Weights of a small transformer language model.
Architecture: LayerNorm before each block, learned positions, tied embeddings.
Training: 129M tokens, 2014 steps.
Each number is 128 + 32 x the weight over its row's rms, rounded and kept within 0 to 255. Layers, rows and columns count from 0. Numbers have three digits each. The size before them is the row's rms in percent of the matrix's.

# o: layer 9 attention output (transposed), 256x224, rms 0.0711, rows 10-37, columns 0-111
# v: layer 9 attention value, 256x224, rms 0.0815, rows 11-38, columns 0-111
o10 101:134064128076166134153097174132136144117089101114138135105169075137062142133128122119065134170070110163095127168114130152157155142134145129154155106158118130130139130086091189061117098094121175140140120105114179157131125139132060109178123067173135164114102149132155134126112131161114143103081134134120134088137087069070137123109136072114
v11 096:048159177131094075103105130140138112162137075160160076121143186119116130092106156139056130189140094071128117149074100083117171143189159161193133130103110134110136157097060121192106140099143146145119145152127154033140097101146142118094093140098115060109153173143135152147115128158144143178161102159100105157127115157126136138124136099132
o11 095:133132141123169132167114071132152064071122121168179123062116111136071188131096150141181210064138133126131087117165158105077094104146139196195146145122132093115124114206132159116097093112143095155120116113118132169151123138122139107116178156123153130103082094138122105081070116101149089134078141167081143146163111144135194145173098036147
v12 102:114108153123095179087090140116117159137115108172082120087175123095103151102094165143122093097197099120053100091181089139186139127187151139157118143096112093050104104150138143118115149070204078043165149126154145077125106110138175093116125126195094173179127105140124134121155154082134072093103069166144113128049086114076122105156122152175
o12 102:140096093103135116137095157147095058187104072140172116109165082135136140130107146138114135148197109137132067105171109092091126135078042129160209092120120094159140255142125122108090085138126097148112127111102149095118166179169041088119105113157105123086113105126149106111114098073137109161095125094089109125123091124160075168106122079112
v13 098:122144136114086143141080096118132162147178100125108179200073068092119102077148104123128138139164159076161155141055063127103145137131081106161178045118108115122155197107143153164178109100149166150187136090103155136147125153110148174150095099097107109114170140126168121189081123133111129172121067132082174158128158159099151149097126080103
o13 099:141151130101141124085161092123098128076115136118152134094155183170165102109142135139086162097100115235079121147171123135102153100106166151079160135144153130077103110119148128145062102129136114149137137160153071127064119104141142118118126154087123146150141074202154059141136120156150081135094169122135091143152142086126179162047090093123
v14 104:061104143125073138167059157193155076150120104130169106136129098132119170078123146137130145143167253089195149123131205050089153165147122104127120125108102156102108158159125134127093114115126142124115133142127111113169107126119124092082155162073123115131162146131163148147110080170128153149162089146113118163110118116107095073108139141095
o14 109:133158093095099106149190108077109122154165210129140157106161119139131089196079141136140136139153075117162115156100116113221134178104046192145121103120113170151152089098124137093121102179131119171125145096145155131111147152080167139152150079090150148124158135126210164095124095181130102094116170083118160120095159175145144162073124131139
v15 110:126110054162146191096121143135105099134057189115121126099125113151125133126151182162116100154140147137117161144150121147128110091113126113123059104090054129193105129092111148100115118085132134167118110080147096154117170149142130145143136151110075100147110179120150131152119049127111147092101119231115185140119102158115123132165123112083
o15 108:201151118118074132159132135088139082078164116116127140137131105097135109092142111144114151129118190126082077144150164109178131143127140146124163146155132155087124152143175117171130132180161113137071141091114119135112079179071100149116147156109157176130171098126119114118120126130126168127095124168137132111126069091154072098107142121129
v16 086:091117180117126115156123118164130120151134117130118112058090138107152131082148140178168116130134136176101173130099101099175127054116177131146122114125171127102137099118059149077171086152155200156124139101119123163093108121130177181083156163180092104088104130174164167109142093182185073035109106159083199155148219113130124172125054120107
o16 090:154124121149128127137151100188114080151100176142167127166144147181159120130166058117085129147138110102131110167194053098112115181171128125141107133159108167138118150125160132183098161135162089099096182176099117145147123092174136078123156068174111193145152145134124156114078171054081162148150080127123138132131128136125107150180176096107
v17 087:094156092131118140171102076197128102147164083177077138113134152123160128158077155123097111124085155172070104055122177090112068115165139113081133150110083080169156121148114131062108168122150107107083151168149080192117115122124133102130100106210131125133125152115134064110146093139136074104134138151153079126160119122089111112142118102086
o17 094:145098121163126144133174158103136154154125098085093128158149098132119119146196131172101120152110103101163109164133173188135115117162134163114125151095144132105041180080123118128158162149127071141139083124164141054124064170115108135124136069157105125130125120117131084115108092087143128124096133177174152090114138158144117159177097157046
v18 105:176155074182122093171155089174143120093125112115159094146112158140141058067135069120082106089115141059138112136111190112113169129148142099135072158144156129119156131089132148096087121157102143155108133155139088150114130145104105128087083126084129075088080122110141112145067100171154151104122163081099132150146110200145155181158174138151
o18 112:092112125104180165139103171100150123166090115138197124116144146177109093129068150106134139167065136117199129098135107136121159160133096081139122104144143185132102092107153143134112159125115165142115131133129119118097154085123090185170183086110166177162120099148067128136150168130087109121133172177175129120122163130142171088178157090079
v19 116:116089119081147135191127132100139145066134125097098139146119038168172157141130074093132158084122213049195157139070099134081080157131091137082139122139131186166065169114137091183130154167133133115176109078115151129125143116131124111153119147186147076137154126124100105147117147089113143135124069123135098200163154072122133122090124084136
o19 113:139155136145116161071153111123068142137147100129082142135130092116169108141185094102105165139081149153153125137135175117182118107116165083163099157108119121133113096123111110055121129068167099136113128134136108168119120134170086119071114088068122128151056150097224103137086139147132107090118131172114053087112162142035149138091092151159
v20 107:162130146164156112112112147163112157122155091137175084065108130130175140117147047099115130165118127095172078162125111141119133103145157144173082145123102104146082067160072147161112148142114099142106180182140158127174076105119148154101088132178114118125081102146129185080142140130168063135184137128104118112127223159072114114123152144049
o20 103:041168116126127122118103059103138117147057114087140142111125129109100104137121188129131081083150137177124118133140119093121161153134138161109134145172173088126177234067107097099150174094131119083111079104122156129131099154166153118067147169137185121104142177102131140156030098129155108097153161106098120133146132099156167135087147130080
v21 116:170108082129123129155158115088126121079108092192126126142135177113106186146108156103137140137104109131089085114148132142143141130155161066079136152078142104112143109121115156107085139159151123122090123173115115124068144136125163055144152097123112102172095111189057142131141100166151158160079202127177101146110192143112098082082161093159
o21 108:145130209121140181153135117186194085106119178116130140127122091132177044118086150160098140089141108140161121122143145165087129102146092101134089173116070133129144187106107115098154085175112186192133121125121108087083118136142145126167119138168120110079066132117117145163114194131089133158147129130179141140125092138170094138148099116146
v22 104:126105134151120141092111117130118075140108155154121141133094147087074121118170136183149147148161145186173123138116164065039146103125056119154131125149048148092112137151148158145106152083172112137124101122179092099133110120124129139127120131098127213148150123099209138108187125114163095082132132136128141124167158185170159161157104145128
o22 101:137241134132118087146169140168159127196095156111103150093144136095102104092128207138156149092133157122103128102175147114158103159129142149116210123110102138139077049129125114086112086113101120193131207109109098153107136115140113126075189139136141052152206140159095136181061149123132171116136107154125157131109056122126123078122192148162
v23 106:121124102135152155151125181085169149156126079156127086144163112149117122112147083091078134127178093169130092139097076119137122179085137130090116159075157142120084121167085105211144112121096071129147131163097122080127107102119104085115060139137165098129111063136043061155076136074104127164133158088197147126147137092078148146158141156096
o23 106:106092112109111206114113149142145144141106072131091126100128142148122071132099142119150118123115147078138183116070191173125108185177183112152179151145154209153111172154166138038145139141149178185088066133118177204152221149125095113182129152120135150065085135147156129148125088126141090098107104144069114137086101132098131115149137172180
v24 103:171118149099159061122178139143198094118097117131092115068131150127051107113167109055149161070114131109077089119112103187151188141125106140108137125155127122134101135172122082108134134171138112101129171189120155144098084254105182155183127115122181153096109166169086137117090128133115132167104189089179096105192185128109130129147134112129
o24 105:137105148101145172101124113143197137163170107205155146217111123130174076143153146176085115093145135095133126113109162152137144162169169089158116117148110163140187090112146071142157207141129150117176073124124127112136208128079150144062126151155159140160131103162133110146199150104105120139190123133102136139216154149165158162095118156156
v25 096:118122107109114132121122127108117115144119117075148115105125108087183195174157100103162108065167168123116149144113169159148144156141148128133102050107122138138059097116132136125128119040169087079084142111145093130137129130122104169153143128131126127079092133161157148109130165139143138070145137119123071176111134114121082108150122079172
o25 098:156156150228148108140160113143158114124121117131125120120074129174091117136160143167142120137164116176165127193117088111084116123122143221118093092171158150171110165171175104164192178168111185062140114108128143197154153118106166149096128171148128169186144108093114171103123139128114078077123092167083096130112125093109117154110120122095
v26 095:185150133099133123101073054166149136090118167116198129150091137136110088051166114151126127120169185108118160119106100139138133151059104105153090069153143157139108104130162140157165086091120122160173119185126138109131118168057140153120145138142131178203175129119178112215070119091106135163123099157138123081174145119150059146135112152072
o26 091:069164116124130131089180167102096110173111102162127128151150134132099153120172214140109169124158088143112087129104116186100117057095122132090171143133070141159165145158097057139098206109127144160118121152133126107125124083063158149141088186132114107081151145129220063079155138129125142117137185149058176128155137117125124120080135109178
v27 098:161141162138138168088195093144141131118156151152125137139151082146129145167147054085113151111157132110071111161180130161122131174107148157099134138114157136158084069134171081089177121078133132129099048128172118120118187097117138194158092118176068117157175118170138165139143104142123108086123144142105160078084173173150152114177105163098
o27 098:081171091134150164122084116094122152157063071113107085113088132091149125100125137091151073120141112105136125111157136140220135113106113075104121105143117169070139201206122111105129178152093148121131202150102140127108150168126137145104071151124112228177069139123076091104057121179113150127099037121145158140165130135107125148140148151111
v28 094:149061132178163164112111188095131135102098150154107101160160188114184123085107148112141162076119097069095083111112102146129114106127127110136122145102098092125149079135135150115172082124126137190074122124128147132095168071075134153101125082151065182198132200126118119143114081154159038142115144120098142093142137103112130096163089128173
o28 096:082151124088184139207123134138104123129086110105117169150110138155107122107134143162122108172102112130138112099141089031161166078110104144136089070167136173104189136127075177114087145136158057138091125158081105052078128130109044120134137134115118151090058161120104129119114170153091134113111091130165129105123118163144095152083138133092
v29 098:143189168117097100100170133102130184102109184162211145116135169102091108124161147157108100132100152107127144149079117079169142183100086151147167104077114165114141143162134139187094093123081143173100105095101147062179101117134103088107145156071166144066145118077165080125111112171133212176113135134150163170161207135134139178200157137156
o29 100:146167117057120102106089092161170132085149089132139110117100122153093161055131124096225181148098153168148202111092126154089137115166140128126170147197116107144152070101140143150132112116122133185172144092102125133143148170159157164139133111109160146137188081181169146178166128116124088114156112121089121163119088140124140125155152133166
v30 102:128150117135139113123155133089083134161158180098179103133148183096135106217104157171114092162148131156162145143133164122071132112130105097079136135103157120159110177124164086176150168117083072117116103139132077110174154064117099106088168158151142130128102074093209140152115126136143175152137120186121170125094153109166115152118134124136
o30 102:153216186183151117112078124170160131082100128141121136128073032166094226130150141119111129155114168125112094125093151144118121213110146102129131181095110117127132094114147094118081129143181170187142151120171152156118128123133128079158075090138103175077171158162113161165119123195123086099114095079138133137111086085147082086191135156130
v31 085:084195116134089097096126116102167165127087107171131116128110166148070098178096144133104140121099151126135084234170091101114143114110168144106148107108126149185163176090097145109159046124143158119134147125127095111094144133127097089121182129083115113143169180127137159149089184127121107129123120169152138126049143184159130103170175146128
o31 093:165119092117164155073181083110091106144181177120190121104104129115170159097119107147175143139160133175124109176172171154140153121135130181173139175081137113133104111090100167188158092169108140132123124110107099171154133120093168128133118122089160177144128119154101176071181122102154195167118174110093113114100097087178155090124124092113
v32 098:159157128114174151144170134117126197141196213147139116116117155112093150112106116151141135108101122123117101135177128146151124094111131078143168179148204086165180121142121171079133134158083171095124138139168109130143141107144099094152093152111087135143076135093041116126113163127116177119103129062147124137111080161063170100118098107104
o32 100:085118133176090103126144159134091088091120142067098085191095151145101105184075067098178109115107142059179125118067136093090115137106110151178133108114149132122155212118155130136109117120129189093124142147067093156131129099119109105114161090126151125111087106164108121136123114141183137209103138152139144201094171105218168145154116128107
v33 117:088037074120161144208104150099120125142072076095088155098103090112179077118137094102173135130081186112145109121132133128098113167137139181088095108070112127148031152139139109123090101072141118158105146097132141133115139147136105093115092067132186065124138146148120109113135128111126080185203117155175162201141144150158158084080111123138
o33 103:169087183054102198129153100143128132172126138091141133135160127136130151144189140125077153154172075124139204078141131105133146133147141159151121075124102149121159114152122153179161153156122100138116038078132027102107090133156146196135100116106161130131090141135105141137175097168170102121142114205157053128127132120078124161133126123105
v34 095:076148136124152074136153130170120197165082162125201131132135129183115093188129116167102090170124067148153094155119135130124099100123161136168163215140167111128104102120051151135118122149127050086062120108117115069159114134163137113107096175120134153129123096102137151161186123144120153142182130104110120149177092145098189149117113158094
o34 094:104165128106121192177103103146120098106132152138168130139076119118129150061106141124166101090109148107134179110121110121116105120168101105141127054141167094161149135100158127057080105175127120172167181119149176151145125162143099121164127101095152116089128153136164091153084094086148082141080111083159141108125175054144122095188111098120
v35 096:180126093178161086079154136102116117155142171106083162097136134141081106180190107157147134128101066169104033081111084152145108062109153094113073150109073153114086106122100158141148115118161152138098150107111132171085184073144164133121136148189073155067136151128173149125127130106151142134143130171109130068039126147150082145142157128128
o35 097:072130118151097114135126132152166114098114170152146107137113150104058128079088146116094121096206213145091155116152122071132140118088094141107142144079174111074150121048136130156125104108121075150142159169108132107164093155164121116101113137177149115121083125076085192135127161142115164116130136169139120163153143116112078085128110161116
v36 092:109149172130147090119148159106135148140109185072168082091089135101045105105115136180092104122125139137139129135118133108136211163102100133162119164140136197105125118139154091158161093118086129187059124114173142117138093145129060126179167116056128142093091099189183111220141116103113185096139156060155159094112158093165183140160142165179
o36 093:096174110098153098070152118220089113145134142175162152119110197144119113160098120179187120136147154108134138153112123105082079106150135115134156120171120107179129076111087127125105139109162187141137142100047111067164154120074126142145156093129112181113142092133101141050060113136098147107094076144112089167082068124150106119142136117184
v37 087:188130087087168085123080106117121096108110149185096170144109094114188174110148161092150169119172107086132100110126107134131089099090114134170103142165173087144113132170131160084111081131136075124154121151075124166064155176112119170172076122108120186158157096113119152119097143129098153158075107163122099113123075111088123050115103112102
o37 096:093101094178114140128144164161154108127129085103120145090135130157076106073111163151117144096165119142115129130151128108178101085146187089105100108093056190123182145117171089164184169153110175083142171145118150168125158087182156084144168093162130085114124150130144142168168113141205188141150146096142145132159139110121121172095122125154
v38 108:150092090150153134109161131107120045113101161187154153188137195118149108124099111122125132101104118176121141134172039104141173143090075092077155152139112143104142163143132102146157141130118148132144117151152192074113087139073120176195150122097135138081133097134111136131129123154139161143077145097143130119141089105161109089170134129196